Each number is 500 + 40 x the weight over its row's rms, rounded and kept within 0 to 999. Layers, rows and columns count from 0. Numbers have three digits each. The size before them is the row's rms in percent of the matrix's.

# up: layer 2 MLP up, 1024x384, rms 0.0353, rows 980-1001, columns 96-191
# down: layer 2 MLP down (transposed), 1024x384, rms 0.0353, rows 980-1000, columns 96-191
# gate: layer 2 MLP gate, 1024x384, rms 0.0353, rows 981-1001, columns 96-191
up980 096:481464530494551487400518476486499517507487462485477456498382457514499501494445479432520491444595503409490538508548472492475499520548497484537490457490439507545543528479499589497552521505470513466458481496595482497462565503461597439484560514460522467448478528428557500580499555514461466498
down980 100:506499482493572583395493519493434522467537368484558531449487478530462501518465465471523476419520514410552529500588523520530506541417470546532468463569469454509473545422513505570497435558552527577548541503585470433516473448505499481484597456477545427509469481447531549469479521458578499497
gate981 107:472594458480491450515467596483515472482466492501485530558487491448540529584553528573535472485481528526483583494485557546426489463527478482450463540507524468512484490525515534585519472549458457586482412500546461501446494507487439490491518483552520500503536521495421511473491521472451536568
up981 109:511472532524493512525510464471481450502477518520498429453500495505491486438483432451476548514468500422487445538543476444520429507449558574505526510536471534548569526431511516437531498385484525384508486509491495479611524464535546517489492523477529506493509472525462499497565505497559500454
down981 103:559543531456511525534494461476579524486566447497521516489499541470503371518529473520477500539555495493494517468493458453484507530512481511518497465511452579538540482506485470491585529495497546449538470470476447457523500363557477593552578551488492532438566561482531522450491521410549496460
gate982 094:469472490498466487457500572484518455456422526431518597581490542577562500479515525412483523526515545514518531564565480464480451446606441458450512486518485511520502513540540527550540510438524482489452440485507454525404468434495458542485446586493484510492518566496482547525478544481482566532
up982 105:523467430550368537503512561512561554484459476465519536559489536479543527527544566407540491467501488453553492528494525512559468505495492442481541458533440435513447445489512503478528556461513415461484474501494500457442464474487470530512501530547395447448476512491476502525514483566484501464
down982 100:545469453510463508470518485501502512539470410546502516545482496450449551531490579439571481489490477523488413509433503484578504543504488507510526528515451472529509439509475446530462511445467466458538552520450490445486445521513503502456520449543448433519475539467505468546431481491521472563
gate983 112:543479479531493523484473486561443547489522506504544432584527436492546520598508499437552445489497496463455426481509461498483536460561458479515486533533596527538572509489424504522509439497512506538478498535488581501591502481493514464436548493485575498454534521424476498530558400449575551507
up983 112:466539510472475474545559504508544468520524465508431540502461589478463527411461539482472559456503480522523520546466535545518475542485561507535506466459416445523424489574538480447545513484460483454532570489472481438441483479530533488453469495500474461514471489604481501507435546566448474465
down983 110:479565488433403502453559521483558450484465482474537498487457498469524504443475524501503498483476452519507409461403458535522499475455517515512496495493420516447505542509582521477500516481448515456500430452483520561510471536484492412457512437539493502495454512565481476473564544448518492402
gate984 081:509476538467568503489503482435517522481491478584510550447515471538523496530450493576504483539530579428468455504543529523497552472520492528521536519416475560489452520551589449592540494471431487487487524504499500501564555517564468521486464559470462547515513449515503475475513437509488561569
up984 086:504536464500432472449531529587433523525454509418518501542519512491477487443561520432484547493509455577505518498490461450487482504461498493505422513568495445492532531436448493433526514530560518533521514437453479484449422494472497437502517483533546489481458508446487494462495580504483459474
down984 088:495536525477523454508537505532488541576433494458565509584564538480507490476521483479545554499536509471493506490420449496487436507576462469510505507490433463440457515468514466546503528432463444457444539514418467496491452461487472469526510504507590579482509565459444508475455546543488542557
gate985 109:469556473513506538492471486575468550425519509493499552591544517516443499509461562542493470471523536588500579441576448473494516480503465547529448437543485527435492439470557500566521486569494516558484489511557503511510520537504468468567570500523474529446516501530468503549486512440448459424
up985 103:520559472499464466485525525516519501559511477552554506601559519551515505460444514463509481475495466504555482512487519503415551511510470503565521528540560536538480497521504496562518475528487552572530367523432520537498494428496552457425518512494455524489482508394480524535519519469479512483
down985 102:499549513441501501424442532511534567501529544519558476465513460500457519457503423493607532519505470595504526509459565511493463466492533564479387469449554483451498520455520512508639493464479543483517441598572446473546496518519537527528466501528547525507477517459497446533515614538450533468
gate986 101:555512510527509503481598469536535481558503502475491412521459500521482539542503587441494469539535403469421522498548486549478415441477475435486515455571499500442512522555436535490545524482517503575478437524532507422474484527579554492440490436457484523465514586503506460527443554524461479506
up986 118:527457529513525461530567456516532391513493488494531554467484526489483524490562548497492421543504466433545513520489461547470482449486520533480493524570455488442544516511502565503522459500510537520512462487493574410468547508552503460428543499429496508482479559526501526530472570546464404491
down986 111:473471575495502464510503439501548463522460471511462536474481551556461525483550469514543480525495412484517538521472498510495541595502517538507436482456421483470530480484492452461589575437546460480499453490474497453475513504496547463543618476413566464492465450518482497472525472523505507465
gate987 100:557446536463503570521479471516555559559458527587479538455596538515586504482484536509499496503463453539472509523500540514440470460509539502526490525491577450510497510434559497470474515490444458544392514430439548478514430494522527474495493437500486562530497530448450569437469467446499575511
up987 096:486475466455463546473439505516446482492475553573529507440530475517468562527547534384574505504462568565473483471449520528462537471481505502491519515517548586480386472493382507494456474466470474522431568502466531451520538540483462440486544520513442527510464568447525564488537449531517508512
down987 100:507480532439495411404487482474537518504554499539479543511474484457477478555446478546578496495467540492518536465438505528427487409506465515529443479441522434505515546459533540495428496498451463468498535504557511535532490496486470552542491469494433530509467465470487518514520488441532456545
gate988 120:431480486453562465410495521463521461528547518496431469481485527532542486559495538481491502493493466502473522536506491529452512474516505519428564512562460564468491526464509481409544488426530594480551507478527469558511495460573470540466462462496482550492566570569503531518565463519536548502
up988 120:457468524496474515499463530450489508479482451491527388472436487571477514464492521489452475445391514463502554498530548477552451463478411520464489518472421572458490499472540501442558495491483571466467521511506469537465449483446476480520423493434611473519489481563565528443513454483537474508
down988 108:537450524479557502508467594437556481532494511513488446548542541523577514483475586472477463502470496511420502504505427475510551472520530576451503510456489524434502560472522460489511527593496492471470497479470477471443475494418508514454545509508473486487407511566498512483577396520556447486
gate989 094:515490487506497477476517486418573455497467589449554405531478476393533488464499460483509440490506492518553423581559484517581542513497520490530424393473476491515461522475514537544406426563452504560491496472567495467474519502504540468498478484443499503511544460495555500526530492469517501475
up989 085:467515512493539567548512502582480464537541482478374512534543524551471470538529479465506505528450503467451544440491539485451457490499472496476625512496481507520573455492475439493595522469477428439478496499439496517502490449488492537523509550532476509481473520501462476476423518522479543478
down989 094:572538529459521469539438434511489516513513542504515502445575545520461489507571513522562509548501513468491516543526463564534509498493403468507482527493581528459536512545483528434485543492531406369510412531505531494539543579469514569518507497501447449586454538442476464474459538525521517533
gate990 108:574438444435419472476496471555473558420495568403411524520458505441528512499502473575513455533505478458490571529489499475461450537563528505462484533499550409472519494449547508550467511504468477522454504523478383596546409467546539465480555512487447453520509537525506458509442500468509595526
up990 106:502521458475482510491598438506490518477458533448531528504504478462506491489515416533530557511434447468467515454524539477540433536586459482476505550543507485458452486500492539569404511491513483465395545490503510542479503469522528503448556521523487447507510497503513471550507562532531487495
down990 109:517455438493547526527515433465497529487383546537440486482493499477545569556464436528485501508460490531449501381515453501506545474578537534490515514416425491473555508401553522529492470549475456478459524526489496503439446509505463452554534527431529508459467487457534491465560466488524479502
gate991 090:486516548522530502447526519459521473496520513490551448530538476587482439490505490457522569541456553575453542487376498463459542419545420545486509501508501527467436553563472515497384515469448538481464447472543396493446499557513541556481552532516489472429566466416489577559494520516590511512
up991 091:592461502498429465486492490490403489510485479519506515544547470501537514512466490515488437528557479509433486531450524450540504422479419463476505527486475559527379560492468427517464471525498549536521541532520520526401500496511494530461497570430512549518503587514510521537500519536539583453
down991 099:497436488572507518459471494477502499504450478500504515515543523549507501464525466440474538531509488552528533569440517551451501509512544579534563431488544520479459489503479533492433500425526456526554419482546494557432470484538538523512584493528499427493493521512451555490509537453551540492
gate992 110:499465430491578462517434509450522482486434445455474486466495459465477481432430492440526466450507522521457503507570549458521381408480470513505511461529461481441515479536542526544491512503493592440502504489495508453558494490514407562475526512434446474428531469548485487529472524552533486500
up992 116:576505503464533484549487510524416484465429483485483507472507490481510454512505427535522547502522475469505561444527470474557447429490539557435498552466427492464499474530433469485504475508534598491491460448538545424492552518498527573532519520515475477503474430523466499400490520526503469531
down992 108:535469515515563460515555526594511554486539574586506518523494531467511490594564434516558499445555455495522526533458544461464523452502524465480500498468519591477479536434466475514488498429507454474506548518589441494459461487488580459545486510481476423500526533497464480491519504483508543510
gate993 116:511481512557498541495502468509457496569506485602570512463459494523497536493456547418526512496414486519487545505472570522460538478512428494529459525492550448480455562525413510480439482489476430531423495492449528566478546546479468522557517488460524442477485539435462551467448537453558481550
up993 112:446479511540493530555454487492493484532495485563551491498475498462517553477447575450554487482442488529486548543442556541491478482500462481526424548519555500465500482509446527474477433468512435513484503499474511546488535544497522542531536501444526464483448503436511588477453508486515531559
down993 105:551469551458576496500450570449467532565535531494466604479516493506487514483494486577589486567528492440526449530489524537456499431520435519589437470576537498547501498447450464477542505453530490508536577514427526439545446463510460523528563500507504413497534481521506460463486465514535525532
gate994 093:526496497567446578460529464519419510496495476522488460508496559485526620512529499478479483528516460485527524460471489580531370459527515516540443510514480499501458469497468445466542494543528569485477419554548430524585497527488501487478495555486508520525469522504495452541534547464495578470
up994 098:492505486503484470475505542547505498442502536501567515429537521535497436494433525486484483468497465545484579523522516508444494532489492506474501467512451554531542577533583496538504524536514445552552536467512492525471474455525467514493455490474505493450555498476475469510536498530596431500
down994 101:509538495542496488514503476496492529434459499504433466582470509478510523477498512525527418523508477534478528455559463482558441466590495553458447492523509480510535503462544496429544568399473473505570492467563502470454525490498489552503504540508497504436483467462434556470541513575514521441
gate995 108:513497541535583511452449523523523522524491504497461451511439465528459490486453481533428515471516517419493467475559504502424540494483488457505471472457456486527480493504503550501463559515488530457523531511465561529536509511477449475480500519534484523458535504506453486480563465482483483520
up995 095:487464415529495577426508521436567436483520453511508472515514512471526496522548476482505540570498447490487536456467518565504451520525533505487421471547490485494570467485492501525460493498484536529493443560536496460555497502469497479482440444502505478510480535475503518458464532473522450547
down995 099:491514489451477475525463545524519519503455457486578513449549531490497517458543442519479511459455498588472567534506456516501577481463556582443527543566492489463518490508535465571476469540490546473473428501530516488506540509426498540526425462445500484530473429523513515515532536477523486506
gate996 103:479466437502521496506432471535478449481423485449438489466517400509539433537476523475543497499522460553486438526475515519512515478480454436472463563459462476621525514507573513532476424527474479493479548441460472510508484535561519477498526563497536444492500471469552548547419436548484545487
up996 107:506463490536506485556548543536487395497486479532534521403485486499404496474466519507529497475480530482541537562493460488570440489514456430529484456579507491540500530485505547446538495581509517490509526511508506474428405467504510523534515512491579450492455512500453534518502485603521540460
down996 102:504488436494458522538505486518559585501509513482512517535452567532532517458445516528488514466524497434576553490552528447507448438442485508543511521479470506532551560433506545485548472458471515460477509455487465494476389535490527462519467517434488475539464496536424529468569527505513501470
gate997 105:556517521456535426519427506478447498546522462423446586502455506554535470461497547474572499525465482443493479524464474479518481513523498511532444492489488522470445406487509462451541480471523521581508428504531512523508513437578472444525475527497595487481472528560470528530462566514463564465
up997 106:574482537437497486520497506546422531556520498472485535512512555528448431500531435502498480548574529511535483513455444483507548508504506432616504544526484469466489409493548444498506466480510500572521448491509523540517496446578470470526547550485541526473567485526451524439454566442487540480
down997 103:559526521440517560505481570514521552521449468443549460479432493476448442523472471558456599496472498555539463531504513494525444550495465479602484519550488399436441506467417493496559454508515478528559505408484509487507438508517427519533447479521509474532507461520465457472489530490570488457
gate998 112:486521525541446486470536459458452496489464523481484557446513493475572565605444512483509461503516460462512445450550511541406379447504446499499508508548557478439504547447497540450425565587545522424481455492511564504508553505488441507518400525491477498540476489492544501439474554519485533467
up998 093:546449514463454563504457528532458487474549471431474464566507494518434484556507494554426477460453501529507495557524519523474490427518482534484491549467488530508486461518534482516526491390472428482488518483515404508542546476493530523495486541438531493462468528525479480510515425571441566463
down998 106:492502521491447526452493485468557435443507522494518486547471511475470431553433512556543422472512469545550500525473453591582497557491494536512428527576482520457507450482539543509532459412477408494502574527601483532498532526475521506544533528445557540502467561522535497500502469463477479511
gate999 097:497514424453519556489473524469430508497499516486475563495578606498538473546415537517502546553506482571476540467487493454534472507539526470590444563562499484520466541366508490512586509483531566441525492458483492502508529477461456486479471543491503514519468470507463432421572521498503502502
up999 093:467471546557498426532471454535491417450452496490579470427387503408565464489435549503475549539475487477518548506575564499514536508529422469477516519531541447488497536433519464512544422528505512462437552480464481453491475507497545521526551447468444499477530476402478535566495501558446496520
down999 095:628510558454525523515494480483508495477449548502533535408560498496482513497452535536525577440421489488526537522508531544537523486520446418402561509549505520459445535526477517462492495490446497465549514503533527446562462443445529471536458552488464461441510524489500479509532449486456450504
gate1000 098:469448410490540568493487441435450590478506512570485515504441513446552493566510569489440594536509416570508527531444467518596532435490524488505473525550498533484608516492488504587446431509489453538456529504494478527590522515553533526572480555485469510474564489523459580510516463490505495457
up1000 094:459496557525498582478501423497496524530412561586506477510454502509530411494536534522459562535435469545516439542360605537541588445435497544503465442538452594562482458582504466504452447492492418510494500497441538565529508466479537465477518544529516522516494509510494541505550476518535519487
down1000 101:521541525477510478475501450513565475551488554544541516571618581437539495493541545522543434468514473492500483549489522451527520579460463463446432500432520518547530543467554527490516538517477490536564488509577485505552496488477498476550528473539465420498526545548553436476412453473460564471
gate1001 085:497511584541515424546485490434466499471484499555489500481515348502558528489498527563503452463544504489514492515455529485529483460522471392450464528494498543464492533527438407536507484436477528529501519563522446566583471522533556496518485500523578542496529508504484523447503457474565494458
up1001 084:549523515467436531537541482520524535486533513509495510575510415479571512506456524567476541443514556410433553447428528541502520530497515466459443541547507519520461501478523458427615510438461499512509499573521516501508472533488488498501497467490480487473469495488545495499492522479511517483